Each number is 128 + 32 x the weight over its row's rms, rounded and kept within 0 to 255. Layers, rows and columns count from 0. The size above them is the row's rms in percent of the matrix's.

# layer 6 MLP down (transposed), 1024x256, rms 0.0742, rows 707-731, columns 192-255
size [101 100 106 105  99  91  96 113  95  95 100 104  95 100 104 124 105 100  91  73 106 101  98  95 100]
[[136 140 162  77 137  92 157 162 123 111 107  92 132 180 187 138 147 114 162 136 142 147 101  76 124 131 130 117 101 167  95  82 140 188 198 169 117 150 137 147 196  54 116  89 145 121 128 146 139 134 113 170 124 114 125 132 117 204  81 164 124 191 176 178]
 [126 127 121 131 140 129 153 130 208 141 117  49 163 100 188 128 140 143 128 134  97  92  89 115 120 121 113 129 196 143  79  89 111 163 145 149 133 133 135  84 155 101 170 125 147  96 102 150 157 160 177 148 193  98 116 144  84 134 106 113 105 126 120  94]
 [142 128  70 132 120 105 127 183 127 172 112 144  80 115 164 129 109 162 189 109 147  98 139 131 120 127 128 121  93 116 132 101 117  94 121 131 124 196 121 143   0 145 116 129 135 142 162 144  85 122 115 128 160 142 169 129 138 148  87 152 165 117 138 162]
 [144  94 126 135 119  86 123 147  99 133 125 147 104 119  84 181 161 138 178 109  80 126  92 161  86 139 177 163 142 207 127 109 158 132 126 108 156 192 156 186 118 140 141  91 129  88  74  58 153  99  90 166 108  59 176  68 149  91  79 151 164 187 153 156]
 [105 120 102 143 108 118  47 200 119  85 165 153 155 113 142 117  96 130 189 120  28  79 105 112 120 164 105 108 151  91  90 130 141 100  72 110 167 141  84 134  76 146 174 123 129 151 120 148 113 137 137 126 108 115 143 134 163 104 115  78  96 156 103 121]
 [142 160  93 151 122 107 162 118 102  53 157 152 137 147 121 154 192 112 108  64 145 161 147 103 120 191 116  99 141  78 118 132 114 102 103  67 144 128 118 158 128  84 173 138  62 160 141 155 153 172 137 154  95 128 136 108  83 114 159  93 112  78  91  89]
 [121 169 114 163  93 157 103 140 123 147 173  73 156 185 134 168 162  91 110 140 143 127 123 108 140 143 127 168 134 104 138 190 161 124 114  98 162 108 193  81 127 155 148 167  96 156 116  96 135 100 168 126 108 140 150  87 121 159 104  80  88 158 168 150]
 [ 93 129 130  91 122 140 114 204 149 104 118  94 133 150 119 112 156 149  90  85 122 146 164 103 158 119  83 115 119 160 134 136  66 173 122 122 145 168 132 106 199 165 108  96 102  95 125  75 145 106 105 145 103 144 170 123 128 181 127 145 150 115 109 182]
 [125  60 142 163 140 137 113  96 128 130 133  79 101 162  90 183 225 124 118 148 107 117 166 118 142 145 124 126 112 153 129 153  89 130 114 150 150 132  71 115 127 166 123 121 104 103 145 125 135 194 141  90 175 123  83 125  84 108 109 126 162 110  92 130]
 [ 60 108  90 138 161 119 127 138 152 135  86 149 114 129 104  84 139 101 121 127  89 145 112 127 141 119 122 140  98 156 150 191 110 129 131 139 162 176  87  80 100 192 104 132 158 158 136 150 122 165 130 173 145  91 127 116 118 131 126  83 138 112 101 154]
 [113 121  92 147 158 158 136  72 117 137 123  98 174 128 148 109 130 173 126 132 133 126 110 100 168 112 175 124 108  96  93  51  94 124  73  80 140 142 132  99 150 182 122 134 126 134 104 120 111 131 119  94  33 145 142 101  94 145 113  96 122 115 117  79]
 [154 100 148 195 114 119  83 135 128 111 137  94 170 181 161 144 129 199 140 167 100 139 131 116 124 131 123 142  92 134 104 104 133 103 132 119 110 108 143 133 106 108 162  85  90  50 106 164 164  93 107 159 110 147 107 120 163 150 144  91 153 119 123 163]
 [118 146  76  97 193 109 102 102 147 144 175 161 144 149 135 146 161 113 105 135 162 122 158 121 126 134  96 125 200 185 147 128 186 161 124 144  97 130 116  82 102 109 101  83 223 145 133 140 150 167 107 203  98 108 125 163 192 128 156  88 115 110 130 199]
 [ 93 107 130 149  91 126 155 169 118  51 110 145 133 132 119 144 109 104 169 119  64 113 143 201 125 141 147 132 117  99  93 129  54  15  93 127 168 156 144 147 100 145 166 170 160 148 155 154 207 113 150  74 132 180  97  91 121 143 112 152 131 146 149 100]
 [ 92 117 121 107  85 161  79 129 109 204 151  80 137 184  97 183 123  65 185 103 170 129 122 122 132 129  80 166 107 172  97 118  99 151 194 128  79 119 139 221 107 153 101 148 117  90 124 212  98 142 107 120  79 144 119 108 159 115 143 105 166 117 157 184]
 [154 169 165 227 114  92 110 153 131 137 168 147  78 125  88 164 149 132 111  95  99 134 106 102 104 198  83  80 142 144 117  85  79 104 153 158 166 138 121 141 178  99 173 127 204 117 145 109 155 117 135 101 110 114 117 137 158 111 162 100 167 138 170  99]
 [145 174 105 144 186 173 125 124 136 117  79 111 100 140 127 162 104 153 104  87 152 120 137 177 156 189 132 145 148 137 148 131  73 116 181 146 141 205 112  94 132 138 139 123 147 119 115 134 165 125  69 160  99 112 131 161  48 148  91 127 173 161 111 107]
 [ 81 138 139 115 139 113 121 149 121 178 159 137 179 113 139 101 176 160 201 150  33 138 122 139 132 112 154  96 116  80 123 119 117 127 102 129  93  91  41 112  97 196  97  94 172 162 151 164 102 127 138 129 136 118 124  98 156 110  85 129  99 130 106 125]
 [ 75 114 132 126 129 150 100 125  73  77 136 183 129 105 119  76 121 136 171 133  44 132 135 192 105 128 169  97 121 169 109 207 169 124 127 165 113  86 186 123 119  75 152 154 188 178 157 149 150  88 100 143 127 137  93 105 100 123  77 180 161 154 107 164]
 [129 125 134 149  78 113 173 172  90 212 136 166  90 146 144 103 134 100 178 147 181 160 157 104 128  93 103  96 157 162  98  73 144 164  96  97  80 108 134 143 167 169  80 130 131 115 148 132 171 101  53 185 166 118 119 122 129 153  79  54 126 167 152 118]
 [187 119  69  77  78 170  85 125 128 163 112 122 131 119 139 120 150 196 124 160 148 119 115 195 163 149 184  93 138 123  82 174 144 175 137 173 133 112 104 123  97 151 173 109 169 135 132 100 153 118 104 181 122 118  81  77 153 153 134 133 137 138 140 112]
 [155 164 142 121  93  80 151 142 175 122 144 174  95 103 153 139 138 112 131 150  96  91 121  92  91  51 162 130 121 168  66 157 135 118 188 125 193  95 134 119 128 123 163 166 118 100 104 133 150 112 104 166 173  75 124 114 127 109 175 187 181 150 116 107]
 [176 123 137 119 116 191 125 110 134 159 144  86 171 110 167 125 125 180 134 148 128 124 150  97 134 108 120 140  93 175 109 136 170  69  91 112  93 124 122 156 122  87 106 113 170 112 131 165 154  91 100 123  89 170 166 120 129  88 197 153  89 152 125 124]
 [101 102 108  89 132 151 151 112 162 125 169 115 142 159 126 182 127 191 126 146 125  71 116 135  92 135 145 171 105 113 157 149  90  73 117 146 103 106 117 150  36  91 113 119 163 106  40 138 115 133 114 180  82 129 172 154 106 124 121 132 152 111 116 182]
 [ 59 131 160 150 117  48 106 156 115 187 117  98 120 179 134 175 140  84 107 120 140 154 111 122  78 119  64 148 119 160 109 106 120 113 161 136 163 123  55 151 122 122 140 136  78  93  57 130 148 168 153  92  49 140 117 119 105 107 121  88 116 123 154 132]]
# layer 6 MLP up, 1024x256, rms 0.0824, rows 708-731, columns 192-255
size [100 112 105 101  90  86 113  95  92  96 106  92  96  98 128 104  97  95  76 107 106  98 106  98]
[[185 107 116 118 147 187 200 130 146 146 161 118 107 132 139  51 186 104 139  87 192 112 147 178 132 104 204  97 149  46  81 106  99 101 114 144 146  97 145 104 147 118  80 155 132 189 111 155 133 115 170 149 181 157 147 139 144 135  57 126 161 119 176  91]
 [145  96 123 150 126  84 146 165  96  97 129 217 100 149 151 115 249 116 169 128 151 159 130 205  97 161 128 141  70 111 150  77 103 194 136 154 136 130 159  99 131 163 153 181 115 102 145 126  80  97 205  90 150 127 169 135 139 158  89 161 154 154 117 111]
 [103 102 135 156 126  82 181 190 125 136  82 117  59 112 155 116 129  92 122 130 131 111 185 150 106  97 174 175  71 122 130 120  77 134 118 130 115 122  97 144 157  99 202 170 152 159 208 186 102 149 175 114 130  65 126  98 111 105 156 122 145  88 100 140]
 [189 174 124 170 111 173 118 198 102 166 131 152 105  75 137  59 115 145 171 132 150 131 124 114 130 138 101  98  87 110 186 111  83 214 162 147 106 126 155 110 137 150  99 103  96  81 170 134  63  96 100  96 116 129 113 170 168 155 144 105  84 126 126 178]
 [106 124  90 115 145  47 137 118 133  93  82  85 157 113 139  28 120 157 163 156 102 101 133 158 153 134 114 155 157 135 100 121  74  44 102 141 106 168 131  93 145 121 132 112 117 170 159 161 122 163 159  95 135  74  87  85 218 124 159 166 117 113 132  52]
 [162 151  87 121 122 157 125  92 179 126 148 126 150 122 136 133 108 120  88 125 171 155 157 156 171 136 104 183  74 101 191 131 180 216  90 121 128 154 148 127 134 134 119 213  94 114 125 148  38 107 156 130 101 124 170  74 177 110 141  38  98 114 119 178]
 [127  79 120  83 151 111 155  86 174 199  80 130  69 116 109  81 160 138 167 118 137 145 163 156 130 112  89 135 115 162 136 146  79 108 140 133 164 169 104 122 158 129 114 119 112 174 185 178 125 126 162 132 120  98 134  85 175 130 150 128 105  90  92 108]
 [144 113 160 141 135 148 162 112 106 163  85 140 115 191 139  79 115 135 127 172 124 108 105 173  92  66 182 155 136 128 115 104  93 138 131 161 138 106 123 115 133 120 104 163 109 135 193 110 131 112  66 119 164 120 159 135 209 119 112  78 123 147 119 127]
 [155 117  76 131 196 128 132 100  98 144  72 115 119 142 114 111  83 103 157 133 129 121 134 119 119 144 180 155 124 183  86 121 147 192 123 150  77 159 105 105 122  53  96 139  74 102 149 125 142 138 113  89 169 128 176 143  86 113 135 122 136  80 136  69]
 [ 98 160 158 162 124 142 159 159  92 139 110 122 115 109 110  85 161 184 139 170 161 109 176 208 100 111  89 122 145 124 115 114 111 126  44 124 135 126 132 135 131 170 136 124  89 112 143 169 105  91 156 114 107 107 130  77 106 133 111 146  96 121 135 137]
 [ 82 145 177 116 113 127 155 166 118 171  89 114 139 129 176  71 152 136 148 174 161 143 159 136 114 126 140 143  53 123 224 100  85  90  93 121 167 101  92 190 129 107 167 105  87 132 110 182  91 106 142  99 130 129 107 115 205 123 136  83 149 156 143  96]
 [125 146 152 107 178 137  91 115 124 186 166 129 176  93 120 149 124 125  86 147 106 139 166 174  99 137  99 144  74 134 110 140 141 114 147 119 105 116  48 119 146 107  92 175  89 155 126 115 152 197 134 118 123 119 168  98  90 114 146 152 104 113 115  78]
 [133 129 119 148  96  86 151 123 117 128 111 145 107 142 163 141 141 100 112  77 195 171 114 182 144 140 102 193 119 119 164  50 156 194  94 146 158  72 144 158 125 129  81 187  97 112 153 134 110 164 103  87 129  51 142 163 183 141 119  88 114 145 120 127]
 [118 141 100 104 149 125 152 134 193 155 115 156 145  95  65 125 122 137 134 105  99 114 112 126 132 173 140 147 148 138 146 118 157 179 136 183 133 138 141 151 143  91 185 141 136 164 121 107 132 122 130  66  84 152 119  72 145 151 146 127 156 141 166  86]
 [ 70 106 133 154 124  94 193 101 155  97 176 175 138 113  67 123 144 145 105 106 134 144 159 167 154 134 105 140 115  72 110  67 142 138  91 181 147  96 100 161 167 128 160 114 113 150 106 159 120 164 125  96 141 129  92 134 145  81 144 133 142 105 160 150]
 [162 118 135 121  84 152 118 180  97 181 140  82 118 124  92  82 150  88  68 144 132 147  91 140 126 102 139 168  66 148 126 131 117 112 136 148 178 134 123 128 172 185  84 145 117 132 160 148 147 120 187 116 128 105  61  80 102 154 114 118 127 101 156 145]
 [147 145 100  53 147 135  79 144  47  94 153 157 188 113 112 135 149 102 132 121 105  69 166 111 125 140 128 148 116 141 133 109 174 132 169 160 119 157 144  79 176 149 172 167  35 115  97 181 138 120  84 106 124 154 146  73 174 137 109 118 123 104 126  88]
 [136 107 134 127 127  97 137  76 152 133  95 144 148 127 126 176 158 122 137 178  70 152 116 177  79 119  73  68  78 124 182 103 173 121 126 121 156 198 141 113 214 122  86  84 133 109 100 113 162  99 148 120 137 130 128 130 110 129 178 167 111 122 137 143]
 [112  96 168 117 181 137 144 152 115  64 173 108  99 116  92 131 141 103  72 143 113  77  89 127 123 140 131 143  50 119 199 155 104 146  69 144 160 157 144 126 126  91 144 111 105 126 118 182 139 157 121  97 131 129 169 115  98 154 140 161  52 136  49 102]
 [171 145 102  93 145 138 139  46  97 167 136 140  45 110  98 115 151 142 167 160 164 178 155 151 114 132 154  51  58  94 111  78  82 159 143 169 122  98 109 175 148  83 171 154  92 122  99 121  74 129 109 124 153 169 150 143 127  77 161  95 130 136 190 173]
 [193 130 206 126 193 111 110 101  85 124 143 178 184 115 120  92 132 111 118  53 138 118 138 119 141 115 145 173  85 112 176 144 147 135  97 165 185 110 159 103 137 156 124 186 147 153 175 173 134 107 150 105 189 109 146  85 187 138 110  63  93 114 117 128]
 [154 125 104 137 140 159 201 119 121 124 210 162 134  64 107  95 143 178 109 133 195 117 137 130  91 137 178 148  86  94 125 122 156 113 130 145  97 182  87 147 211  85 143 149 160 102 125 130 133 110 120 127 133 125 119 112 167 116 136 108  82 110 106  89]
 [167 130  70 101 131  89 122 150  62 107 147 122 105 143 135 137 144 153 100  83  83 209 172 147 176 154 135 105  96 123  91 120 193 175 105 123 165 134 108 159 116 123 164 136 131 145 163 141 164 121 144 157 196 157 125  77 131 113 158  72 122  73 109 153]
 [143 130 141 101 149 154 111 170  87 101 157 114 112 106 113  92 117  79 116 173 156 156 134 149 110 103 145 148 119 116 171 122 153 132 103 142 190 107 154 105 159 113  95 120 111 123 137 149  93  98 104 133 167  91  79 146 134 139 129 163 117 120 123 104]]